Weights of a small transformer language model.
Size: width 448, MLP 1344 tanh GELU, vocabulary 8192, 30.3M parameters.
Training: a variant of SOAP for these matrices, 303M tokens, 4618 steps.
Each number is 128 + 24 x the weight over its row's rms, rounded and kept within 0 to 255. Layers, rows and columns count from 0. Numbers have three digits each. The size before them is the row's rms in percent of the matrix's.

# up: layer 3 MLP up, 1344x448, rms 0.11, rows 792-904, columns 0-55
# down: layer 3 MLP down (transposed), 1344x448, rms 0.107, rows 792-903, columns 0-55
up792 101:109129110127107162162145132163107152142134116142123139165084132093139079156090123130149104129171128145147129159142178107151125155139114129134131118166080127168153104143
down792 103:165094114164143146165117138169138051159174140136161122137120104137147135149143103186112132115109130105100136095136154107124138107125139071090085106049118092112167115146
up793 099:139099049110143100152156109103128071155103111133196112137137106096123161089154160163112138114119093127135115164114128129142131094131098092100123144112151143117127119124
down793 085:145165150118131072137169130120098147103137094178137150189112074131160134116136098146101101154076109144104151154143107126131127086125141145173141168149143104102149084132
up794 110:120154111106128164098133166091146146104110129151157095103122139121129134140122080119109097117092105106147178084156132090082137115108153139152177109106133128109133126133
down794 105:099119129104151124125132142101163111141138139150108111145102125113122143120147127124145142087146144108133100103130154158108103147145083107120100134138124105148100132133
up795 131:123106148128091195083121149120092144132146097133164129141141141149100101092139099159109117113177120153114135102128133132155093103127104143105129153142123166135137115069
down795 121:129129112126159170139155084092100115080114137153151144111121165098098169114164146121141157098132107083111174124101151117197138181124143151112108122150099160130146116119
up796 097:129127137144111160119168124072120102126117166136121131173123161115158140157138110111086105124173157144138136108108149124105147141141108139129139162093146097159117153172
down796 104:094095090111122135119105137186138159115094118076154161122136131131143126128149140125124158147097119081167104110138125113117129135112138123097106120125127107129126161155
up797 105:112141123096147123129134147128155151138136113120105168135121152119118124133101086109115102142115125150118126122125078101103100130122097073119152119155137125170117092120
down797 100:141135134095124104165164101109111174143127145123121103168101087144160146118127118124149165147124090110204117142143141130152124133141172143151114156104136129146128165101
up798 088:105093137095121157145126116103140128134145126100131147082140147116128119090150122162109076176151122167146123066122085157091142135119112150184081140159125124114113125134
down798 088:123128141142110132126142123166115132165109123098128118145138179083144132104126111126080137146132145090120124153133135110124110148126103186130132142149185131118149139153
up799 093:134106099173118119150123159133154096087127152124110096139173166125163153167138160138159121117119100150096106137137157166140137110147140128128157093157147100167107140135
down799 090:135104113104153144138099104101139148137126159144178148145123125116140088127154116121136096119143097125145110141142133138184145120095170107121122145115114083124127082104
up800 092:145161106119123111130084135146114142141156148158135121090132141095090106134175122123114169094153148134094126141115135136155165140125116124140132124125125132125084108159
down800 095:156182116124149160118113151121147156126151161121143133150140127104115116106122121113148148124147187137129152143107135146140139130117114129099155140094129113115140054132
up801 091:099117139122139130065106116125105122120148156118116146152145159127119100166154148135130099087129129124128066118130168091141137138087105154102140112098142127078121104141
down801 093:095134140133160126147100123085101105146151083145167097141129118123110165173134165125096118109127128124145135143114112084101143141136144085132130127164155090109083112118
up802 100:125164132140100181179175165134106114094150145107141105109142155112104129112145118116109157131194132135154143170139172117130119095081131137147145141085148135148126141089
down802 097:112116106176083127163131115141133118129100162121106141081120156131155133135121159148148128165136110185101123106130142147096112129123156155132130112130150147121115154098
up803 108:129139106145167112161152093166125151154161157100126140121095115159101104147153120144134091119184111113111096068122111151102135147105133137095121148114140137129099107152
down803 106:115161130131143089111122096099144168128136122172159166154129103161121117109107140089152103103120128129117120153155130095100094118113111164111094113122141170137168141151
up804 105:135137157094189172125126168146104118118112136100130173159083151131129127189145086127107104128120136127131117160084142112147145141103127130147142142157131140154131140121
down804 108:097150075120116123116156090112154148153164089127123110105130133142080101136102117148119084097150082084149103111137117165147141126120131155136121132138164127150144147115
up805 099:155102111162135119128151106130090149160134072131097122149099090128210123126154128099132159131165143134147099128157108135117152145095131144093084115160140141165069144098
down805 097:091111162126101114142131130154166142119123159146118114129130097142118157136140080173133153135127125167184170145076139113111135075116084112177122125128113151118107134126
up806 116:162111090134139101195186135133112123129132142116126129148126140161154121135138106097125146100173111090139098114094092136109150122149102079105139130061121112170158059131
down806 114:111149108096154113139169136128089140095107124177139126107105115144138141139154092092161104134106113092147140149074111164132130136139107142115112164125158131111127102135
up807 098:157108163153145149110132110160150113127139181136120136139109125117132077123175155137126148102146124120146142166117068179125136139132097127155118137161080149157137139145
down807 094:137134139098116123137113092131152131118092121102112107122134075100158127104108094143164152104125112107088171137121187155149128118142114159138110140100107076126118140106
up808 101:117124142153147119145113130157152139087098087110130127108155135096120116139142067144114167146128117113132114116093111109092118143092121124143119142126139134087076108123
down808 105:158128140145130120115131122137115121135152072166100091146149134132113123132138141157111092097155104132151164118132126159127100091119159111139170120124102120115151069149
up809 103:148098119149095085102158114113162116119136093114083158142102139134130136121087106129176101122110106169105088108139176112141163154120111108130182145116115163067127146089
down809 102:143106155137140104154176107113089129163154089126138135113136138133105106066145108095155095141100121142127117091108167119142136138125105135123117115119150120143144175123
up810 105:168125131084108089153178132108108136105095121097113125134156107127084146148170090115161117102093115088106125146090142140169154108077111092149121129120122145146145148106
down810 103:085080119142155111119129125114185144125170139143098177165106151089091168145149102123082096121123157112114125105110126122135124142125128130122152124125144129083186142120
up811 095:172101110109081142145144129136116127119156116141134054093122130136119135165128119146124137146132185114092104132105129119133141144118101092141153166131108081134144119140
down811 093:112119096108131069146094155119157180143141128145142092094162123128117114121171145082160157150119122107118134145099145134174144131116154129119122074117153118114137145164
up812 096:124135092130143151110129075139120127088146123158147100128158128113106152137152109121131174100110113123147087148141124104145138146110070134111156134165125145100121090160
down812 095:124160113115134130093118112100115140092111141098148164138114137081141142142129151112118153146169139106139167070128143152122129163118100127170191106172155104130122135146
up813 100:128090090121168113110174123110152091217155101144144105132165098127107151134131124140125185146104118116148116129169104124080143116165130130095120124136169093135079138073
down813 100:133127181087109174097116117110143115151112133125074116122115140130068126097126113136114126145138143112073134116139116148128145151125096176124142134168106114143148132157
up814 109:104131117135116113171118124107090114120162152150099112163107115177130083107140157145149141156170124161120129138131094090170130130118129118141126106085169111157143183131
down814 096:105128144121104077119108106134127129106122165121120107159134095117143158141161104156120135125140145117136100084099148138114090152132127136110107093079144120125114148144
up815 092:115092092086152136133099100101126112152109186129111131125051127141126099141136111118147156108122123151157119130135124121134128142113084109079090114065158149137142118123
down815 094:103135132146165135110128114107143115118107124112087147175127113122088145102157129142138150093136154173126135105157117111109121118151131139140110092106130134130107145142
up816 099:128152151096153112122130143118122142114105135139134166088130147119104137166132149119093171091158152149158135092151110153110145127122093148102159158129116083182086108138
down816 096:118138084151160140141130064146102110101134076136106117113137127087151158130155104153137090148143122107113148100131117100131150129102168116105158122118128146120109141175
up817 101:105118116125155129144115157129153131112143106137115133163145172112133103141121112122155138161130129127140066117152112098123120130150151086149147090140117105127124088184
down817 100:176119150147155136162093100170150114117165117092140130119118146107159104109151125108163113142139082144148124120114098141087124122115105089155128100137167139085121165110
up818 100:127126107083146127109146126114133148121142153112136133135068135147151091169134128142120139092119086101125078145136105119161069152147173154112113124132154149112096148132
down818 097:129114111115144126136104146128153150151160109168087133147145127133099151173092092155116119106145160117134122118157106136112109116091125135143096140099097138116138130137
up819 092:164109162133110115089114149080111130135163114116141149102097090132085134122128130123162111181073104118105109090175068123135129133098175115109126178090120105145137147144
down819 090:159106127159159113169161168085116104131107146144165131111131105150128116081118100135142072161132118116110150162128116132129100149134129157086142172130106114154143123100
up820 097:121143155155163083127150089167152142167147133139162158090141132166116104119173157130088161126121126132122153107121128108144118140131164114098112106148109148123122157168
down820 099:105119117115115096110105167148111117135142098114155138100116128121134156153138091151122125121152188115142116078161082114086147136123150126140117142103101137154131171143
up821 117:096134115049115140119066108163162105149120136110112143126104079164168120158126115143122136092148128134137094161150140127145126102180094154144156160148172108142136131092
down821 110:094110137141188144118103158137130120176140123169101137158099112139105165163130146112149137164157149117085146157148120129093100149093122177149137123145111115148157136160
up822 087:129139133147147130130113124132103130171144125157124152124166100173175087142127155160104126126108142104090091090142165120166091136125115121160129131150150103164126111124
down822 092:157104104102159115136127119114115132117139119136142107050166129104096127110103122144146101108134113085106148135138159128111123111111111128185139101120129120123130129058
up823 092:152083143175122133124108137084123111125122123100138150147178147138132125089150096115109123100136109139101123139128076126126094135107148117161137117127059144160161099141
down823 100:133126158115148126155165113136073144125133133138132122125116152105110129154156149109107145133106128109118075151141158108123100139130148144086160073091110134108142112127
up824 100:124103117171188160086110139112128142139090096133135155128156155118110153123095137142114141126130124088150131132157122150095149122137108147117115138173150081124166151166
down824 104:124141143113155148088106109100097123122129120115103114091083121131101103115111142173138148165115133143102161145165130137089122107135122153129153153148102097186100107124
up825 098:136109117183114153143167117126114120106083108101098123105145149115129130125082121138175098138114089149105123104160108156109131119131123175115118133143113111130125127126
down825 099:118105135117174079152112139118057080147123186163089119151144089107110119149123121142145153107128108125111084159143143094114105126189113185122130162137118148137111124167
up826 103:162122111130160174107140107122097147172136082139092127180143196179106149111156129126157154135156126128130107107158123134096107142143106130128143131121104178145128136121
down826 096:119144123157120158138093146126137086128204098155120110178104127150078149109093105153123072132149145185142145112142132142123138144110131141102131140141120156107099134136
up827 111:115095148151126110125156167163176102093153136105108155132129177122155117139106135131174141100075097109089133115078119154148137147104123136125179103189137106148166141137
down827 104:137153072137112128102107114110124120135152146117128168097150144134122115100115150104150163078115107147124143110103162144158140147096122154071139121148116148136125168130
up828 120:119158156059120147110140114210131121121118124092130132153148119128093078125144131108094186079119115124168114177144136074124115108123126163135133134138130099154118147105
down828 111:113156115131174088166119125054093148145142117147148163096124096138126120142138156122136113169069096089117138094120140151132139148156164124171129103111149133092110147119
up829 090:118141107113099153120152130117182111172167080116185141135162126137133112127124132115143139115114096072116156125101154152143095147114082160137135152130095143124162101174
down829 096:163140080132142149140104098115179098150172128143121156129153121148137139151183140115098131088147125138109143128107151131136106112119111137179099099172142155132116151092
up830 094:143112112112120130155148106135101136209113119133140164154128082092156151130078142079102134109152156140105102143159128141118117120131115189133118123105113130101135122083
down830 092:144147137119090166116136165135096140126150127135126157137155156061081138156127132193129124149136153130161135126107178165099086083138132138120130116159140156093073113108
up831 097:106149122107133122138134125160108101155089115145089163174100111115113130109091160136126146143134080129135116166132153121076102151137152111149111099101088156127132149130
down831 095:125142153112102130156092112107159093181145128160139139118107095126118137139071110105152122144156111107116121117142135140096134149126182131146184148115105126084171172121
up832 097:120091085193154096121120125109136104107166104145113145121138185167076144171082155172126138115142140118118121139126148118136155202128119109141114084165174133082123132142
down832 098:092107146103143128075104136133125134139092143106157106102100101148099136123083129098115155102141124111202100128128129137121153135185134148141138120136121141145119107120
up833 095:135163101118145124112128161141081112120112082167113090111105109144104132168145092161104130137131140136098129134109124149169160143134146096148124097105099164125134138126
down833 098:122129125117126065098122143123098151081096114154103122117143113172113142137132125112140131096091108083125113111175124136145111143114146125125158145100113122133127147125
up834 091:106142158166127092115092160104117108147125188089110168116095137149095107165150142119131085144159092184166100103133144131102092100116123120115142095126105164129143103135
down834 096:093119132148142100129115143122122132152153110118181097120108124118146122176161069132147111070134116165126123113105158130134156136105101097146144112119168136154104148161
up835 100:160161134146128174092150144129171139141164128110142135169172084157134122117131115132122153090153109153103159087144104102133129138108166177105114155092152131108102098106
down835 099:110133154154131140122096145108130151161129158157153153102145152175142140119115098138157099123145125126144161136122108124108151152122125168129154121116089115106137145134
up836 100:135125121093113140122146145117119149150128121163081093138134172103109109105112109110081110076171132134140144127128171110122152161135170113127136118158118144120108117137
down836 100:103092116125136112111105162110171107170146114151155114158079126102151129097141139083114092119168126081084147149148119103074168133185129092122127053145125135166130144115
up837 099:145112148107132112139106126098174119141117090098155124105103139111135153099129129155117119097123100158102112139142132085125154092133130107153127077160093123145144100123
down837 104:118166102131132129118084147116176124152146088131181180150147112139143105129176120129089123140131127157163150093132167111095146129124141093176134105159128119148153131150
up838 103:172106148155157118109158175146140107147137180139119085141126125142138155128144149187147116104162149119073106098159111077147117152142093143132162113151101145132111127164
down838 099:116079159109104121165141153103134134128105139132100145096163176145099109108141108105133132112153158179097131158127118129111142122078163136106130144094129102105148111134
up839 092:110147135124112107094144139144099145103093173166184146154130106106135177136097122171109140092161106104132130118169083162123107149124107142116080125133135103134173099166
down839 095:143125110135153142131104117111162109095108122101157092108128115127171125184087147122130143149123132089060126108134124143125133160133133133203136174104136155113137121152
up840 100:139128150161123109132162124138080126168130132088119127140102143156125157133095163142133104114108121103136171152116142089120158122141125128104143121121119141143164127148
down840 099:126183086150105118137131067132111134141110085135082129130134109124083110136130126128098109119178106092138128162141117138095132129160153137114092087114107119090153122156
up841 103:123133117146124118175110113132115133135118178132142144146090147073104142132151110118143128139142141118122120107134103138157102094189115142113111150142095098124133121083
down841 094:132098103145080101133148123136146138149136171099141129140175184140168106121121100137126141111123115136138118127122092102122104130126145142092121094126153174121111145157
up842 099:152107111153146140132127083130089121101142131145115119105147131108155107107147133150120084135134112170127138121120131145112152152146118162109127183163108092153146120113
down842 098:089147135126126126143123163170148138126153131079111118136103132113125151109096126162070165099137160117150132134151158090115116155116129132118146084142129130114148141143
up843 097:103114147132138101136151119133102127127151118133114133117076144107150162145118092099156123122163154138099063125163110140141161134105113125118138144093177123120109126113
down843 096:109098105129133135108155141105138169112102097129121143104173144125108092121114127133164118134119098121174109156117109126124130151127170144093154157093136124107128119123
up844 090:114107122110131134155132093120160125106123097127156107095141094154093119131136114129146100136129122203086145122136161165076131120115126112119129161125138119142101113121
down844 094:092143107105156167123151115133158126124140125108113078088127132164127095148130139097174101130079140148125175077140121160082123092154123087146123106117108126113116117138
up845 099:137075099121135136130124142144098135095094113132152124146140108119093121136165118073124147149153129118076104113146113125137150109131117143143119110077111124138150145157
down845 094:135087146147126123154169106099150156127125158165103104147134155108122149118139100115133142155176145092098133156162094114095154119139151160149111131128120138178161129154
up846 090:121154151134146100139121118122143054158141109110128124151151082113116147155132102151136142144124128131087153129109153149121124109122130161136101099109141145092166105100
down846 093:131144094106124147157140176131145139114132143110152110168118127129119155148112128126161171138119098137147161150099114116146120118073106116105110136129086104139098116114
up847 104:128115082143157118131113120127111120117109146174086113121121109163142113128130163173127113150153101110158125109158106107142125120099139150135145141128160170119093140145
down847 101:108132153180078121192114073121073152144154111202111092068162092135125140150129118116131121179105094113157133128124138115173150159130165152111113138118152147169090130124
up848 099:125103129136189117129149127132111109182108134146162104144147146081128111123165172137134101164095143148119124103142109134123159116118095094157121172116155182123139108137
down848 107:128111110137130110134166111131151128134129102159125120175153109117175097125116137102124113174123110161133079135082127104141140156101137147124162148143083148145163131097
up849 106:175149142135137100097141135113141135118127143114127108117127134138074138092092146130126102177095139088133121120119147122111131118129097156163083063120092103127156143115
down849 106:161137073098102096101131133071133168132132161117109140124135159120123104095123078146096083119164142117142147129098113112116103143112080135129085138134125143109131113142
up850 112:137156130121160088125108113168067138151143100132137112172082154144117116107132159138154107127165150110150156134130130155094098135140133143151170123112109104145119133151
down850 111:120117128135116127162146147111125139109126167205180128083149097102131118157113112161177097159111072153131140117189135171076147106128170097139100140094117136160146173127
up851 099:122150113039148116117114110152077090136155153145134101135155107146126121145138168135142098094118101114140114141109143131094112138153114122119135118052112120129145133159
down851 098:114144141096124131155144122099148077135145162133090101133128118144126136115144148134146075109132159155171132095124168077118094120131110106122120107122117138169157111125
up852 101:173122122179133152143126108148123133116092126092118072142146101131097175119132121163138117165127070126130118174153072127161130116122121074138122147118164148194106141126
down852 104:111122120151133107096128084123144138136138134122148153157123081125138126128115149153120090121105140116113084103147162117138144076151122086091132161112161148134124116097
up853 095:125161139116153170095125140110098097150141135101181162117143163163129182143126145132126160157130094108110156116124127105154142144094136134092109112145108130099149135131
down853 096:101124109146152118109107126124145160123137174128153139137195147167153168158092115104123144105139113087122132170135104143156127164117104106120145111130124158089129141137
up854 091:134171128128195094110142117156111129118106130140130163152122089142150101114156127087125126157159128108091134148106114124131123147136140165116147119167160129175112106142
down854 097:169127140101129167083145146114093152147143125132133138084124111158151122139103137132143124129060110126142125146149113138124118094136154113089185131089111128129123124135
up855 091:119121149140121171090100147112144129089139182120156122139107122100093126134097089150158120114126133116152095147089131109172112110137132132146102139111159150141112134098
down855 097:123131068109089089133168105182131109116143113161103124080084091098136125145092113142098138080130105127152104127126113103144111121151130116121121048133144129112072142110
up856 096:133144123137078103112144112149139113131088112130109134124106117073112088120187134142100158112104160135142125142117138072116099160150102137115160077153146158124150075099
down856 098:141138062124122104114139125087126111098160140096147145080127111144163124081111121058167134119103160122114143155131087070095066133125116139127132142158101124111113110141
up857 098:133100124112115152161122124168135150106135131164132145068141139110154116084072134137158091088141097141158126129147139132094149115120148107128167137133139124107107110178
down857 096:116167166117133135130129165135135144104162130114148135146154107149105136108143190153143122162086202103082160116126152170104084087168140152173131149080130133118107141166
up858 092:116140151093108099144107125135107137115137157125121159065124139098124128131135133145118150120125136109104170134124095123113123114093159125121099168078137121114143112137
down858 096:178104140136131161117143120107152121113102111118182118082174128114169144131156117132100117125128129129135117094155114166126097117082116137143133064132105091113119165130
up859 098:135085108112093138144160117180152142097099122117140130125116143145155070112122107136145115150135131111146122160158107123084137147124136119101156122143117093119112091154
down859 102:124138100153114119146142150103136089148113129163111129132101131093119148126110181130120145165113175166121110122100088092102122095132048089109133130103100172109096130162
up860 089:155149123127129172160118104089137130080127089153149129122093135102126101099113106112166146120115114117107111147153088111154137137126139172112141119130138118159088137144
down860 090:126116130143120130123164096113126120115115106121142074159157086102121161150160200174100092099098113157148136146120146088107121135128134100102122109147123142093133141117
up861 083:119125141145147128127152139147096138137166090080153088103102127144091117113141107138137075108142125103104106122126099122144106158104122080130148138120117131085150153126
down861 089:123156112162123114102105085141125155153132106138133159138154121115171106144151117130069114089129099123085110107155096072135100166153153136110122106137089124126095103175
up862 093:188148142154125156144116085141111128111109150106137138111118111140135142122125153135128133123172116132100150129129146107071118059090106156107166139107164109129140119161
down862 095:139125150128135127135169109104092131125136121139132129103096143131140090105126165116113107140099100136131085167133115156117126115118108136084127138118098116112122129162
up863 095:115164174092111158142123108146127168133143088147130140121099109132062129116127161126137150125136128123138153143149126134115156140152134105114139132122097171119144127149
down863 101:173125090140151157151118104097131179109176152068145114141136158121104124091142137137147157142165094093093117125099094146131164108136113070128137148117134153151162130136
up864 105:125125136116118164133117130104097119156135136136071099161115137153078068088101099159115109104141133166122138092204086120161109106161167140117129144138124136139145130130
down864 099:154150080097119100096129180098118159082127125154134150142117155106128146135151103098114143116103144089126121133096101118138070132117132128140146126127128168174122110112
up865 095:152137113126165148161132146076134141092149146136177120123144164100069144108078130105107129097105084084124145104128118128078148152140122120132129113125167157115113117106
down865 098:143110102171157119149097131125132134146108128118156127133168147098118109157096162083097106146130128146170134096111091163156177109127112130125127116095153177080104133112
up866 119:159130144167089121117085156138129072121141140126134112124148137146149110148133112117118148107105102122115146130143122108176138161093110127107157079122123158119157148111
down866 114:192129140168132103122152117156153118152128122151150110104142130112157140123106161103134114095097173123133117122125170113145167162106137121123114181155197114190138099107
up867 099:148144059084139106148145191124097114124144146095101109163166111141160134109133147118188141160144171097138124103149113109108131146180127139104144145140130110160127100136
down867 103:141170134106166151081136172080106100099170111119124124118122100105086166151152124099105103137139139123144155150111116134112130163155107138113132151106105092134124114115
up868 085:102119155137113118103134103102140155147151115135134098165104111110122140107126147127135117149131087123123139124107133127148128118122102124167129143116146167104105123143
down868 088:127125145151143115135116165132125143104152112111120111138138161084138085078074116087113120157102096142077141102110139122167157172114133112141169113138117103121182078101
up869 098:153168129072121138150127120111086111098130141134133156153126137166147167145107137109133133155144102122126136177150121090111113087105128107156124112148157153107172120114
down869 101:100158183069159127127155104171138127171146096189174109058118114127128173110171117169083133134106087112158129153138156141084130111117132094159123121118111087093110129146
up870 105:179100100114130125123139100120111100132113121133129135137082097088059101120161112098154089080128110158130129130146114129129137139113139143081152136148107128121120133063
down870 098:126127107119099133128113116085122136138172171100144149128151119106116149078103119121120083109140146125135151108178133161164150135124184072096139140162123137163141167122
up871 093:135114142141136157156124154144143091141113132145155123121118135089102131149142115125145150121144113106134122093160120101108133093150101114116112120125120168117123126129
down871 098:138177159138105121126128123174129141143145122125150115176124149128125087158099090150113101137141132128088124150120153101122139148128173128137130119194139140154134123086
up872 098:151140105152127102130135112149117178113113141126149157114153086119138109142126112132145111122104130112120075143164118109141107169139158126154112173104077109124145126146
down872 102:142051103127113093108144145120128071170100086132079129129128152135086158164145141091151113112171188155092110083119161119106159120152158120150154141114115143110160122111
up873 094:127112185117117074168153123108175090110124122138135096087102128117116162125146147150137155100166148138128109121161152104128167127090099141136119156135183164118141086118
down873 093:142165145123135119147141112178087114138134158114161157086111177154119150116148106115116126084131063165142139148108096100139160154132112099104119135140120137144127165145
up874 098:078106166138137150130148103144173114136175108124178135151118080125130090112090121184115121125112147122112139134132136125149120114129155116151140102093109119166161112074
down874 099:093155132126136153158127102108143134122092152108182151148100085107135101135136123147123082128119144142125170133096144126120145073123107136091123081091147094153103115161
up875 085:125146147112133102083141124114073134129157163138154124133081139183110132094151116087121172122145149132121132130113129161174140148166141121122130135116199147160102141140
down875 095:081091119142123125091137118134125132108163154152135129132152141080109172180093137128117182119086109153188144109148125097124103105123162096138104112120141095084121139159
up876 097:125142136147120118159087113078143145116137132192121162120089110115136123142136118128101121117115102117152128150103125146141145198130105095142145126137125191132116114120
down876 095:134126144183129094138104116124136107125143110109128145098189106135150113099100127115100113123107134175148141143160123155142124156094130156120137141115147129148138095122
up877 095:097110129138121155201161116152117146149106111105071113131100109145135116136091103146119147131123128127102145099127084121104121151092134143116139102099124130109175087145
down877 097:129110125124128159148089147105123116119150109145165081106078146099175113102163108150122180090147111139137082111129127158179139126136121120151149137057130114107114103144
up878 099:124129138132147094135122132129111114140115087116172165091140153134080144108110142118162124106132132122105091112140162141172112125114136163076166185078115113107115148135
down878 102:127130128110128118166155192143137123145082083118156161136146110196117175157106110130151158158105134095152148100144095127134115109133151148127125175124145126133162148132
up879 090:096166160133145110111104108148099155138115088131134146121130112099114102094112144087110105122123115111164121122098114126100178142101146148119176127115093169134131111152
down879 093:088090101095115115119176099100115132173117171149185146151112154111149124128119157114164143101147126141093130155115121126130109131147109155115123121156125138094147164165
up880 097:127127111143167141096087124102107173108165119080126162164127146088082149158114189128108112084118126101142110131123142114108148107092106133161145095113144126134152151136
down880 095:156165127143153165144160149144147113167109108129097128148171132133141123113101130161076141105134149135149097151143124139140100116176118140151087125086105092128074134098
up881 100:191176093135131147124101103128134184099139148115142112097135129090169121140164151118141123172161135133114102152141115145139176137120114131148152128162084112146178137167
down881 103:158125151170143130124121120120103124099134143121134117148142153139137137145096161150174138127172120121155138155117106115102152144116162115152131129154093137094144134142
up882 092:132103126103126110132122161161118120122120137149122124135130098144132135120154145172111158136128107099163116148145150094167144126136139106164111139095117154126108133136
down882 095:140148140186144122138103168152152156126138097128108143101158116119136119107142115125116128116132151147076079149112142079098112118131116183126101117119111128094118149111
up883 099:122122094127143141153091126134136121121148117135128138121113146134068149160138123170148111119153086148129152150156104150080101151136125173106111134151139131132078124119
down883 099:138091144103129106102141167121152136156089134121110151149115099164061135095127122134103130094164144104130133171153152138154117120136145129161129110178093129085109144160
up884 094:069120173141126110142146137113149112137119149144054192169116106121120187084170151157130132163127146144123156138134141126117116116136138127130124108103113118131167130140
down884 099:172117138126115135101085114136105112133137091143104129121111139137146163140156155102119103136133143122160085144131131157123142118156125181119130150156149147152088123135
up885 099:161133128146082153142104157115147131115137115123163121123104131095172132105134092075121148076102129128112144128128136122149126130123121109142121120118108132186143132123
down885 102:103129119124178114117150136187095127115116150082151108157109130146137116116160157145152147090132157104136112150144174112083110149138171106122131112106108121123108105152
up886 093:134106126099134097106148145133145113140146103101117155107138090118133146132159118162112115115176112168108143170127131093117119141084191164129156161152178115136115098123
down886 101:155108136134163125108128155143151108125138149165150114062141152106092118193139116192132182117175115117123147131115094127126094137110179175109102116095129128138098104098
up887 094:155114150132151129070187108101141116130161112132110137143120097143157162162108135109139126117107107141133123151143159167161099130143170130145163115130135110174123128149
down887 103:123154127139101115108185161112153121106150132092128109111107082107181156106155109113120155143138088137123126121107115147140135098127132130126158102145137108113085136131
up888 091:123103128110153115114143095144138126145109127074084122159114137085088126079126127140102144136162148116102139212052137068131143132134148159137140213151106102124107109170
down888 087:162131078149114129117137147137119122139139152153090115114124134065096140138127115163134116092148121130136125142091146121122124119135170128116112151122158098100131147122
up889 094:122154088155155151144088141101125082147152097113127127100106108154132147150144160133127105128122129140125136120126177132068131136063112103154107110103135128100147150142
down889 095:153143123086132125119114146118147117106103133135100124060156135146107108165127131132138147137138132095133111100142121163091068176155128153113140112156145187107129121074
up890 115:107109182147128123140121162118117125155115178135136149133097086104111144167102110135136103100118119143115147096116108155109148136160132071140078122093119086133159151153
down890 109:052134118091121133098124154085159154121143089120126110115122148130163117156156133142098122143137155154118160117153191147091139111128097138091130136173105093141148135121
up891 098:111150161144083102079135107147123132147128158097127080139104141105144126117088103122111137146075096120097147140140120126157109125166108110103117149125128124186217077151
down891 102:154107105179095106087125147080129129147143137162122139145095171158155100155095123125067127135105127113093138066128079113146126119130133146129136119160115126125108113131
up892 091:124110108128174114144107148128102132135092107127140142133170130132136142154132131146129094118097120128128107106152118191164120107157092083100121141153134141138164112101
down892 095:133142142135157138092138164092109105143122156087139155143096157102179091119168110082133112137158092128126133165107110117080119146118084142143134139085130134087143190136
up893 096:104143126145152125118123164126142121151138138135133151143134134114098155126117133141075115104113148143144122136180144102131102087143143118150115101103141098191153179113
down893 097:143114133127113126146131143120111162105142148171119165128136124133096172155101141150128108129121127139122119162097107150108108152115139134147151109122139076135128128099
up894 103:140141171078123141134139108143132141145079138159127164100106140128112118099090147071123113150134109122107083149115103129117120131144116151151121125120104079117055128145
down894 100:113108144137115105126100123098149082152140118089143122166120115128128102144179154195089098124110142087137134129084134116157126123149099088111164154163115107125148130108
up895 096:137140149111133134153132141119129157125165151108132137137093159125091140121122145149125130105104096089116156124108131137118123123118144143125096157130131111115089118124
down895 100:133113120179130142144139116135128130111163144068146167135108135107158114131146166121148148115154100141137132099109111126138114113131111145125130145106153134110115151111
up896 099:112118096194132135126124099078104109133154128135125138088137117118130141117091170160135082170114123140175142116126087108149089094152147108124150136106177192101146118152
down896 106:130115155107134086115119148139110098132091170115150128127130138144181083103157121109145137119103167134186089095143129126136131155178138110117150164101126123097161117111
up897 106:153124159124128126124161108177091115146117117098115109066141131125100150130139110122104151084126090116162112115128115090140140122160116136096131090121104164148161121123
down897 102:140134110093108136070121159161126147102165116114119170137112131152180073166127141109139091142114140122098134151168104097156106164117156122090146179130094095120135136135
up898 099:084159142110149105128122119131144114104117170156082139096111131158155124126108148128165091128149154169119148143115149116110133164132117110143173133129131145124198145167
down898 096:069078125082144105163155167120107119119136156144114139116161162157098089151145157137116111153121164105140125137108103132146134110146103122153120189146147109116156157115
up899 105:132110148161131107128132140128140106092131109092089114095152111110123129113114124134149169124132103134100128127091155132159084123146102101124149173091099147130145088130
down899 106:138085099136144121095131167085118126136071099121104150132148136110095142143113099110151120104116125112136118153126108110140123144159130074082118121159104110132131110148
up900 100:113108139129116118154119128145133157106119134134114156145138131103134150087120129106187121152092122118125103127138114102109117105152161101111110139051143144141109106145
down900 101:143148138092133105112149118100151133158145093143122135120124114132141120155130089106106134110154097093119096152138163117145128080151132154133155143191180106156152117121
up901 105:121112135174146102099167124139163103138114118143153109149138095125133118136127141126112129101147047159136093138159127151093135138118099186134153100143094122148157123119
down901 096:089124158186081113133131121119106141077109132146159083117143151171135106130117176144114137143079106122114132086125178144124072141137164113143129156091132135151105123134
up902 096:121124117130148120090112079113131119142156162081141118137089134112117116120169090137119095138120151131158112156121082099117153135136126138118179114145140131125157119083
down902 088:182110119106137148146086092125105113095130111121126111124123094140141117118090108119123145097112125109136124093140144123108178109119128112140054138143105113101115132115
up903 095:143131131153150092091160098148146164147117177087110129146128095133112113102149103132100134100117121126151105128131107118093157187156116118120098134143111131157100137164
down903 100:129125121133112131105168119116136102096113148125173139114148141121105120110110162118105115174091148144126111153126119120131142092140095184151109090138145105144128139112
up904 097:106126122146076128096183145099123126121126135128135108138143145096107153132073111135096090137147140165136102099131146095141131133124130097136159140113074149152191113169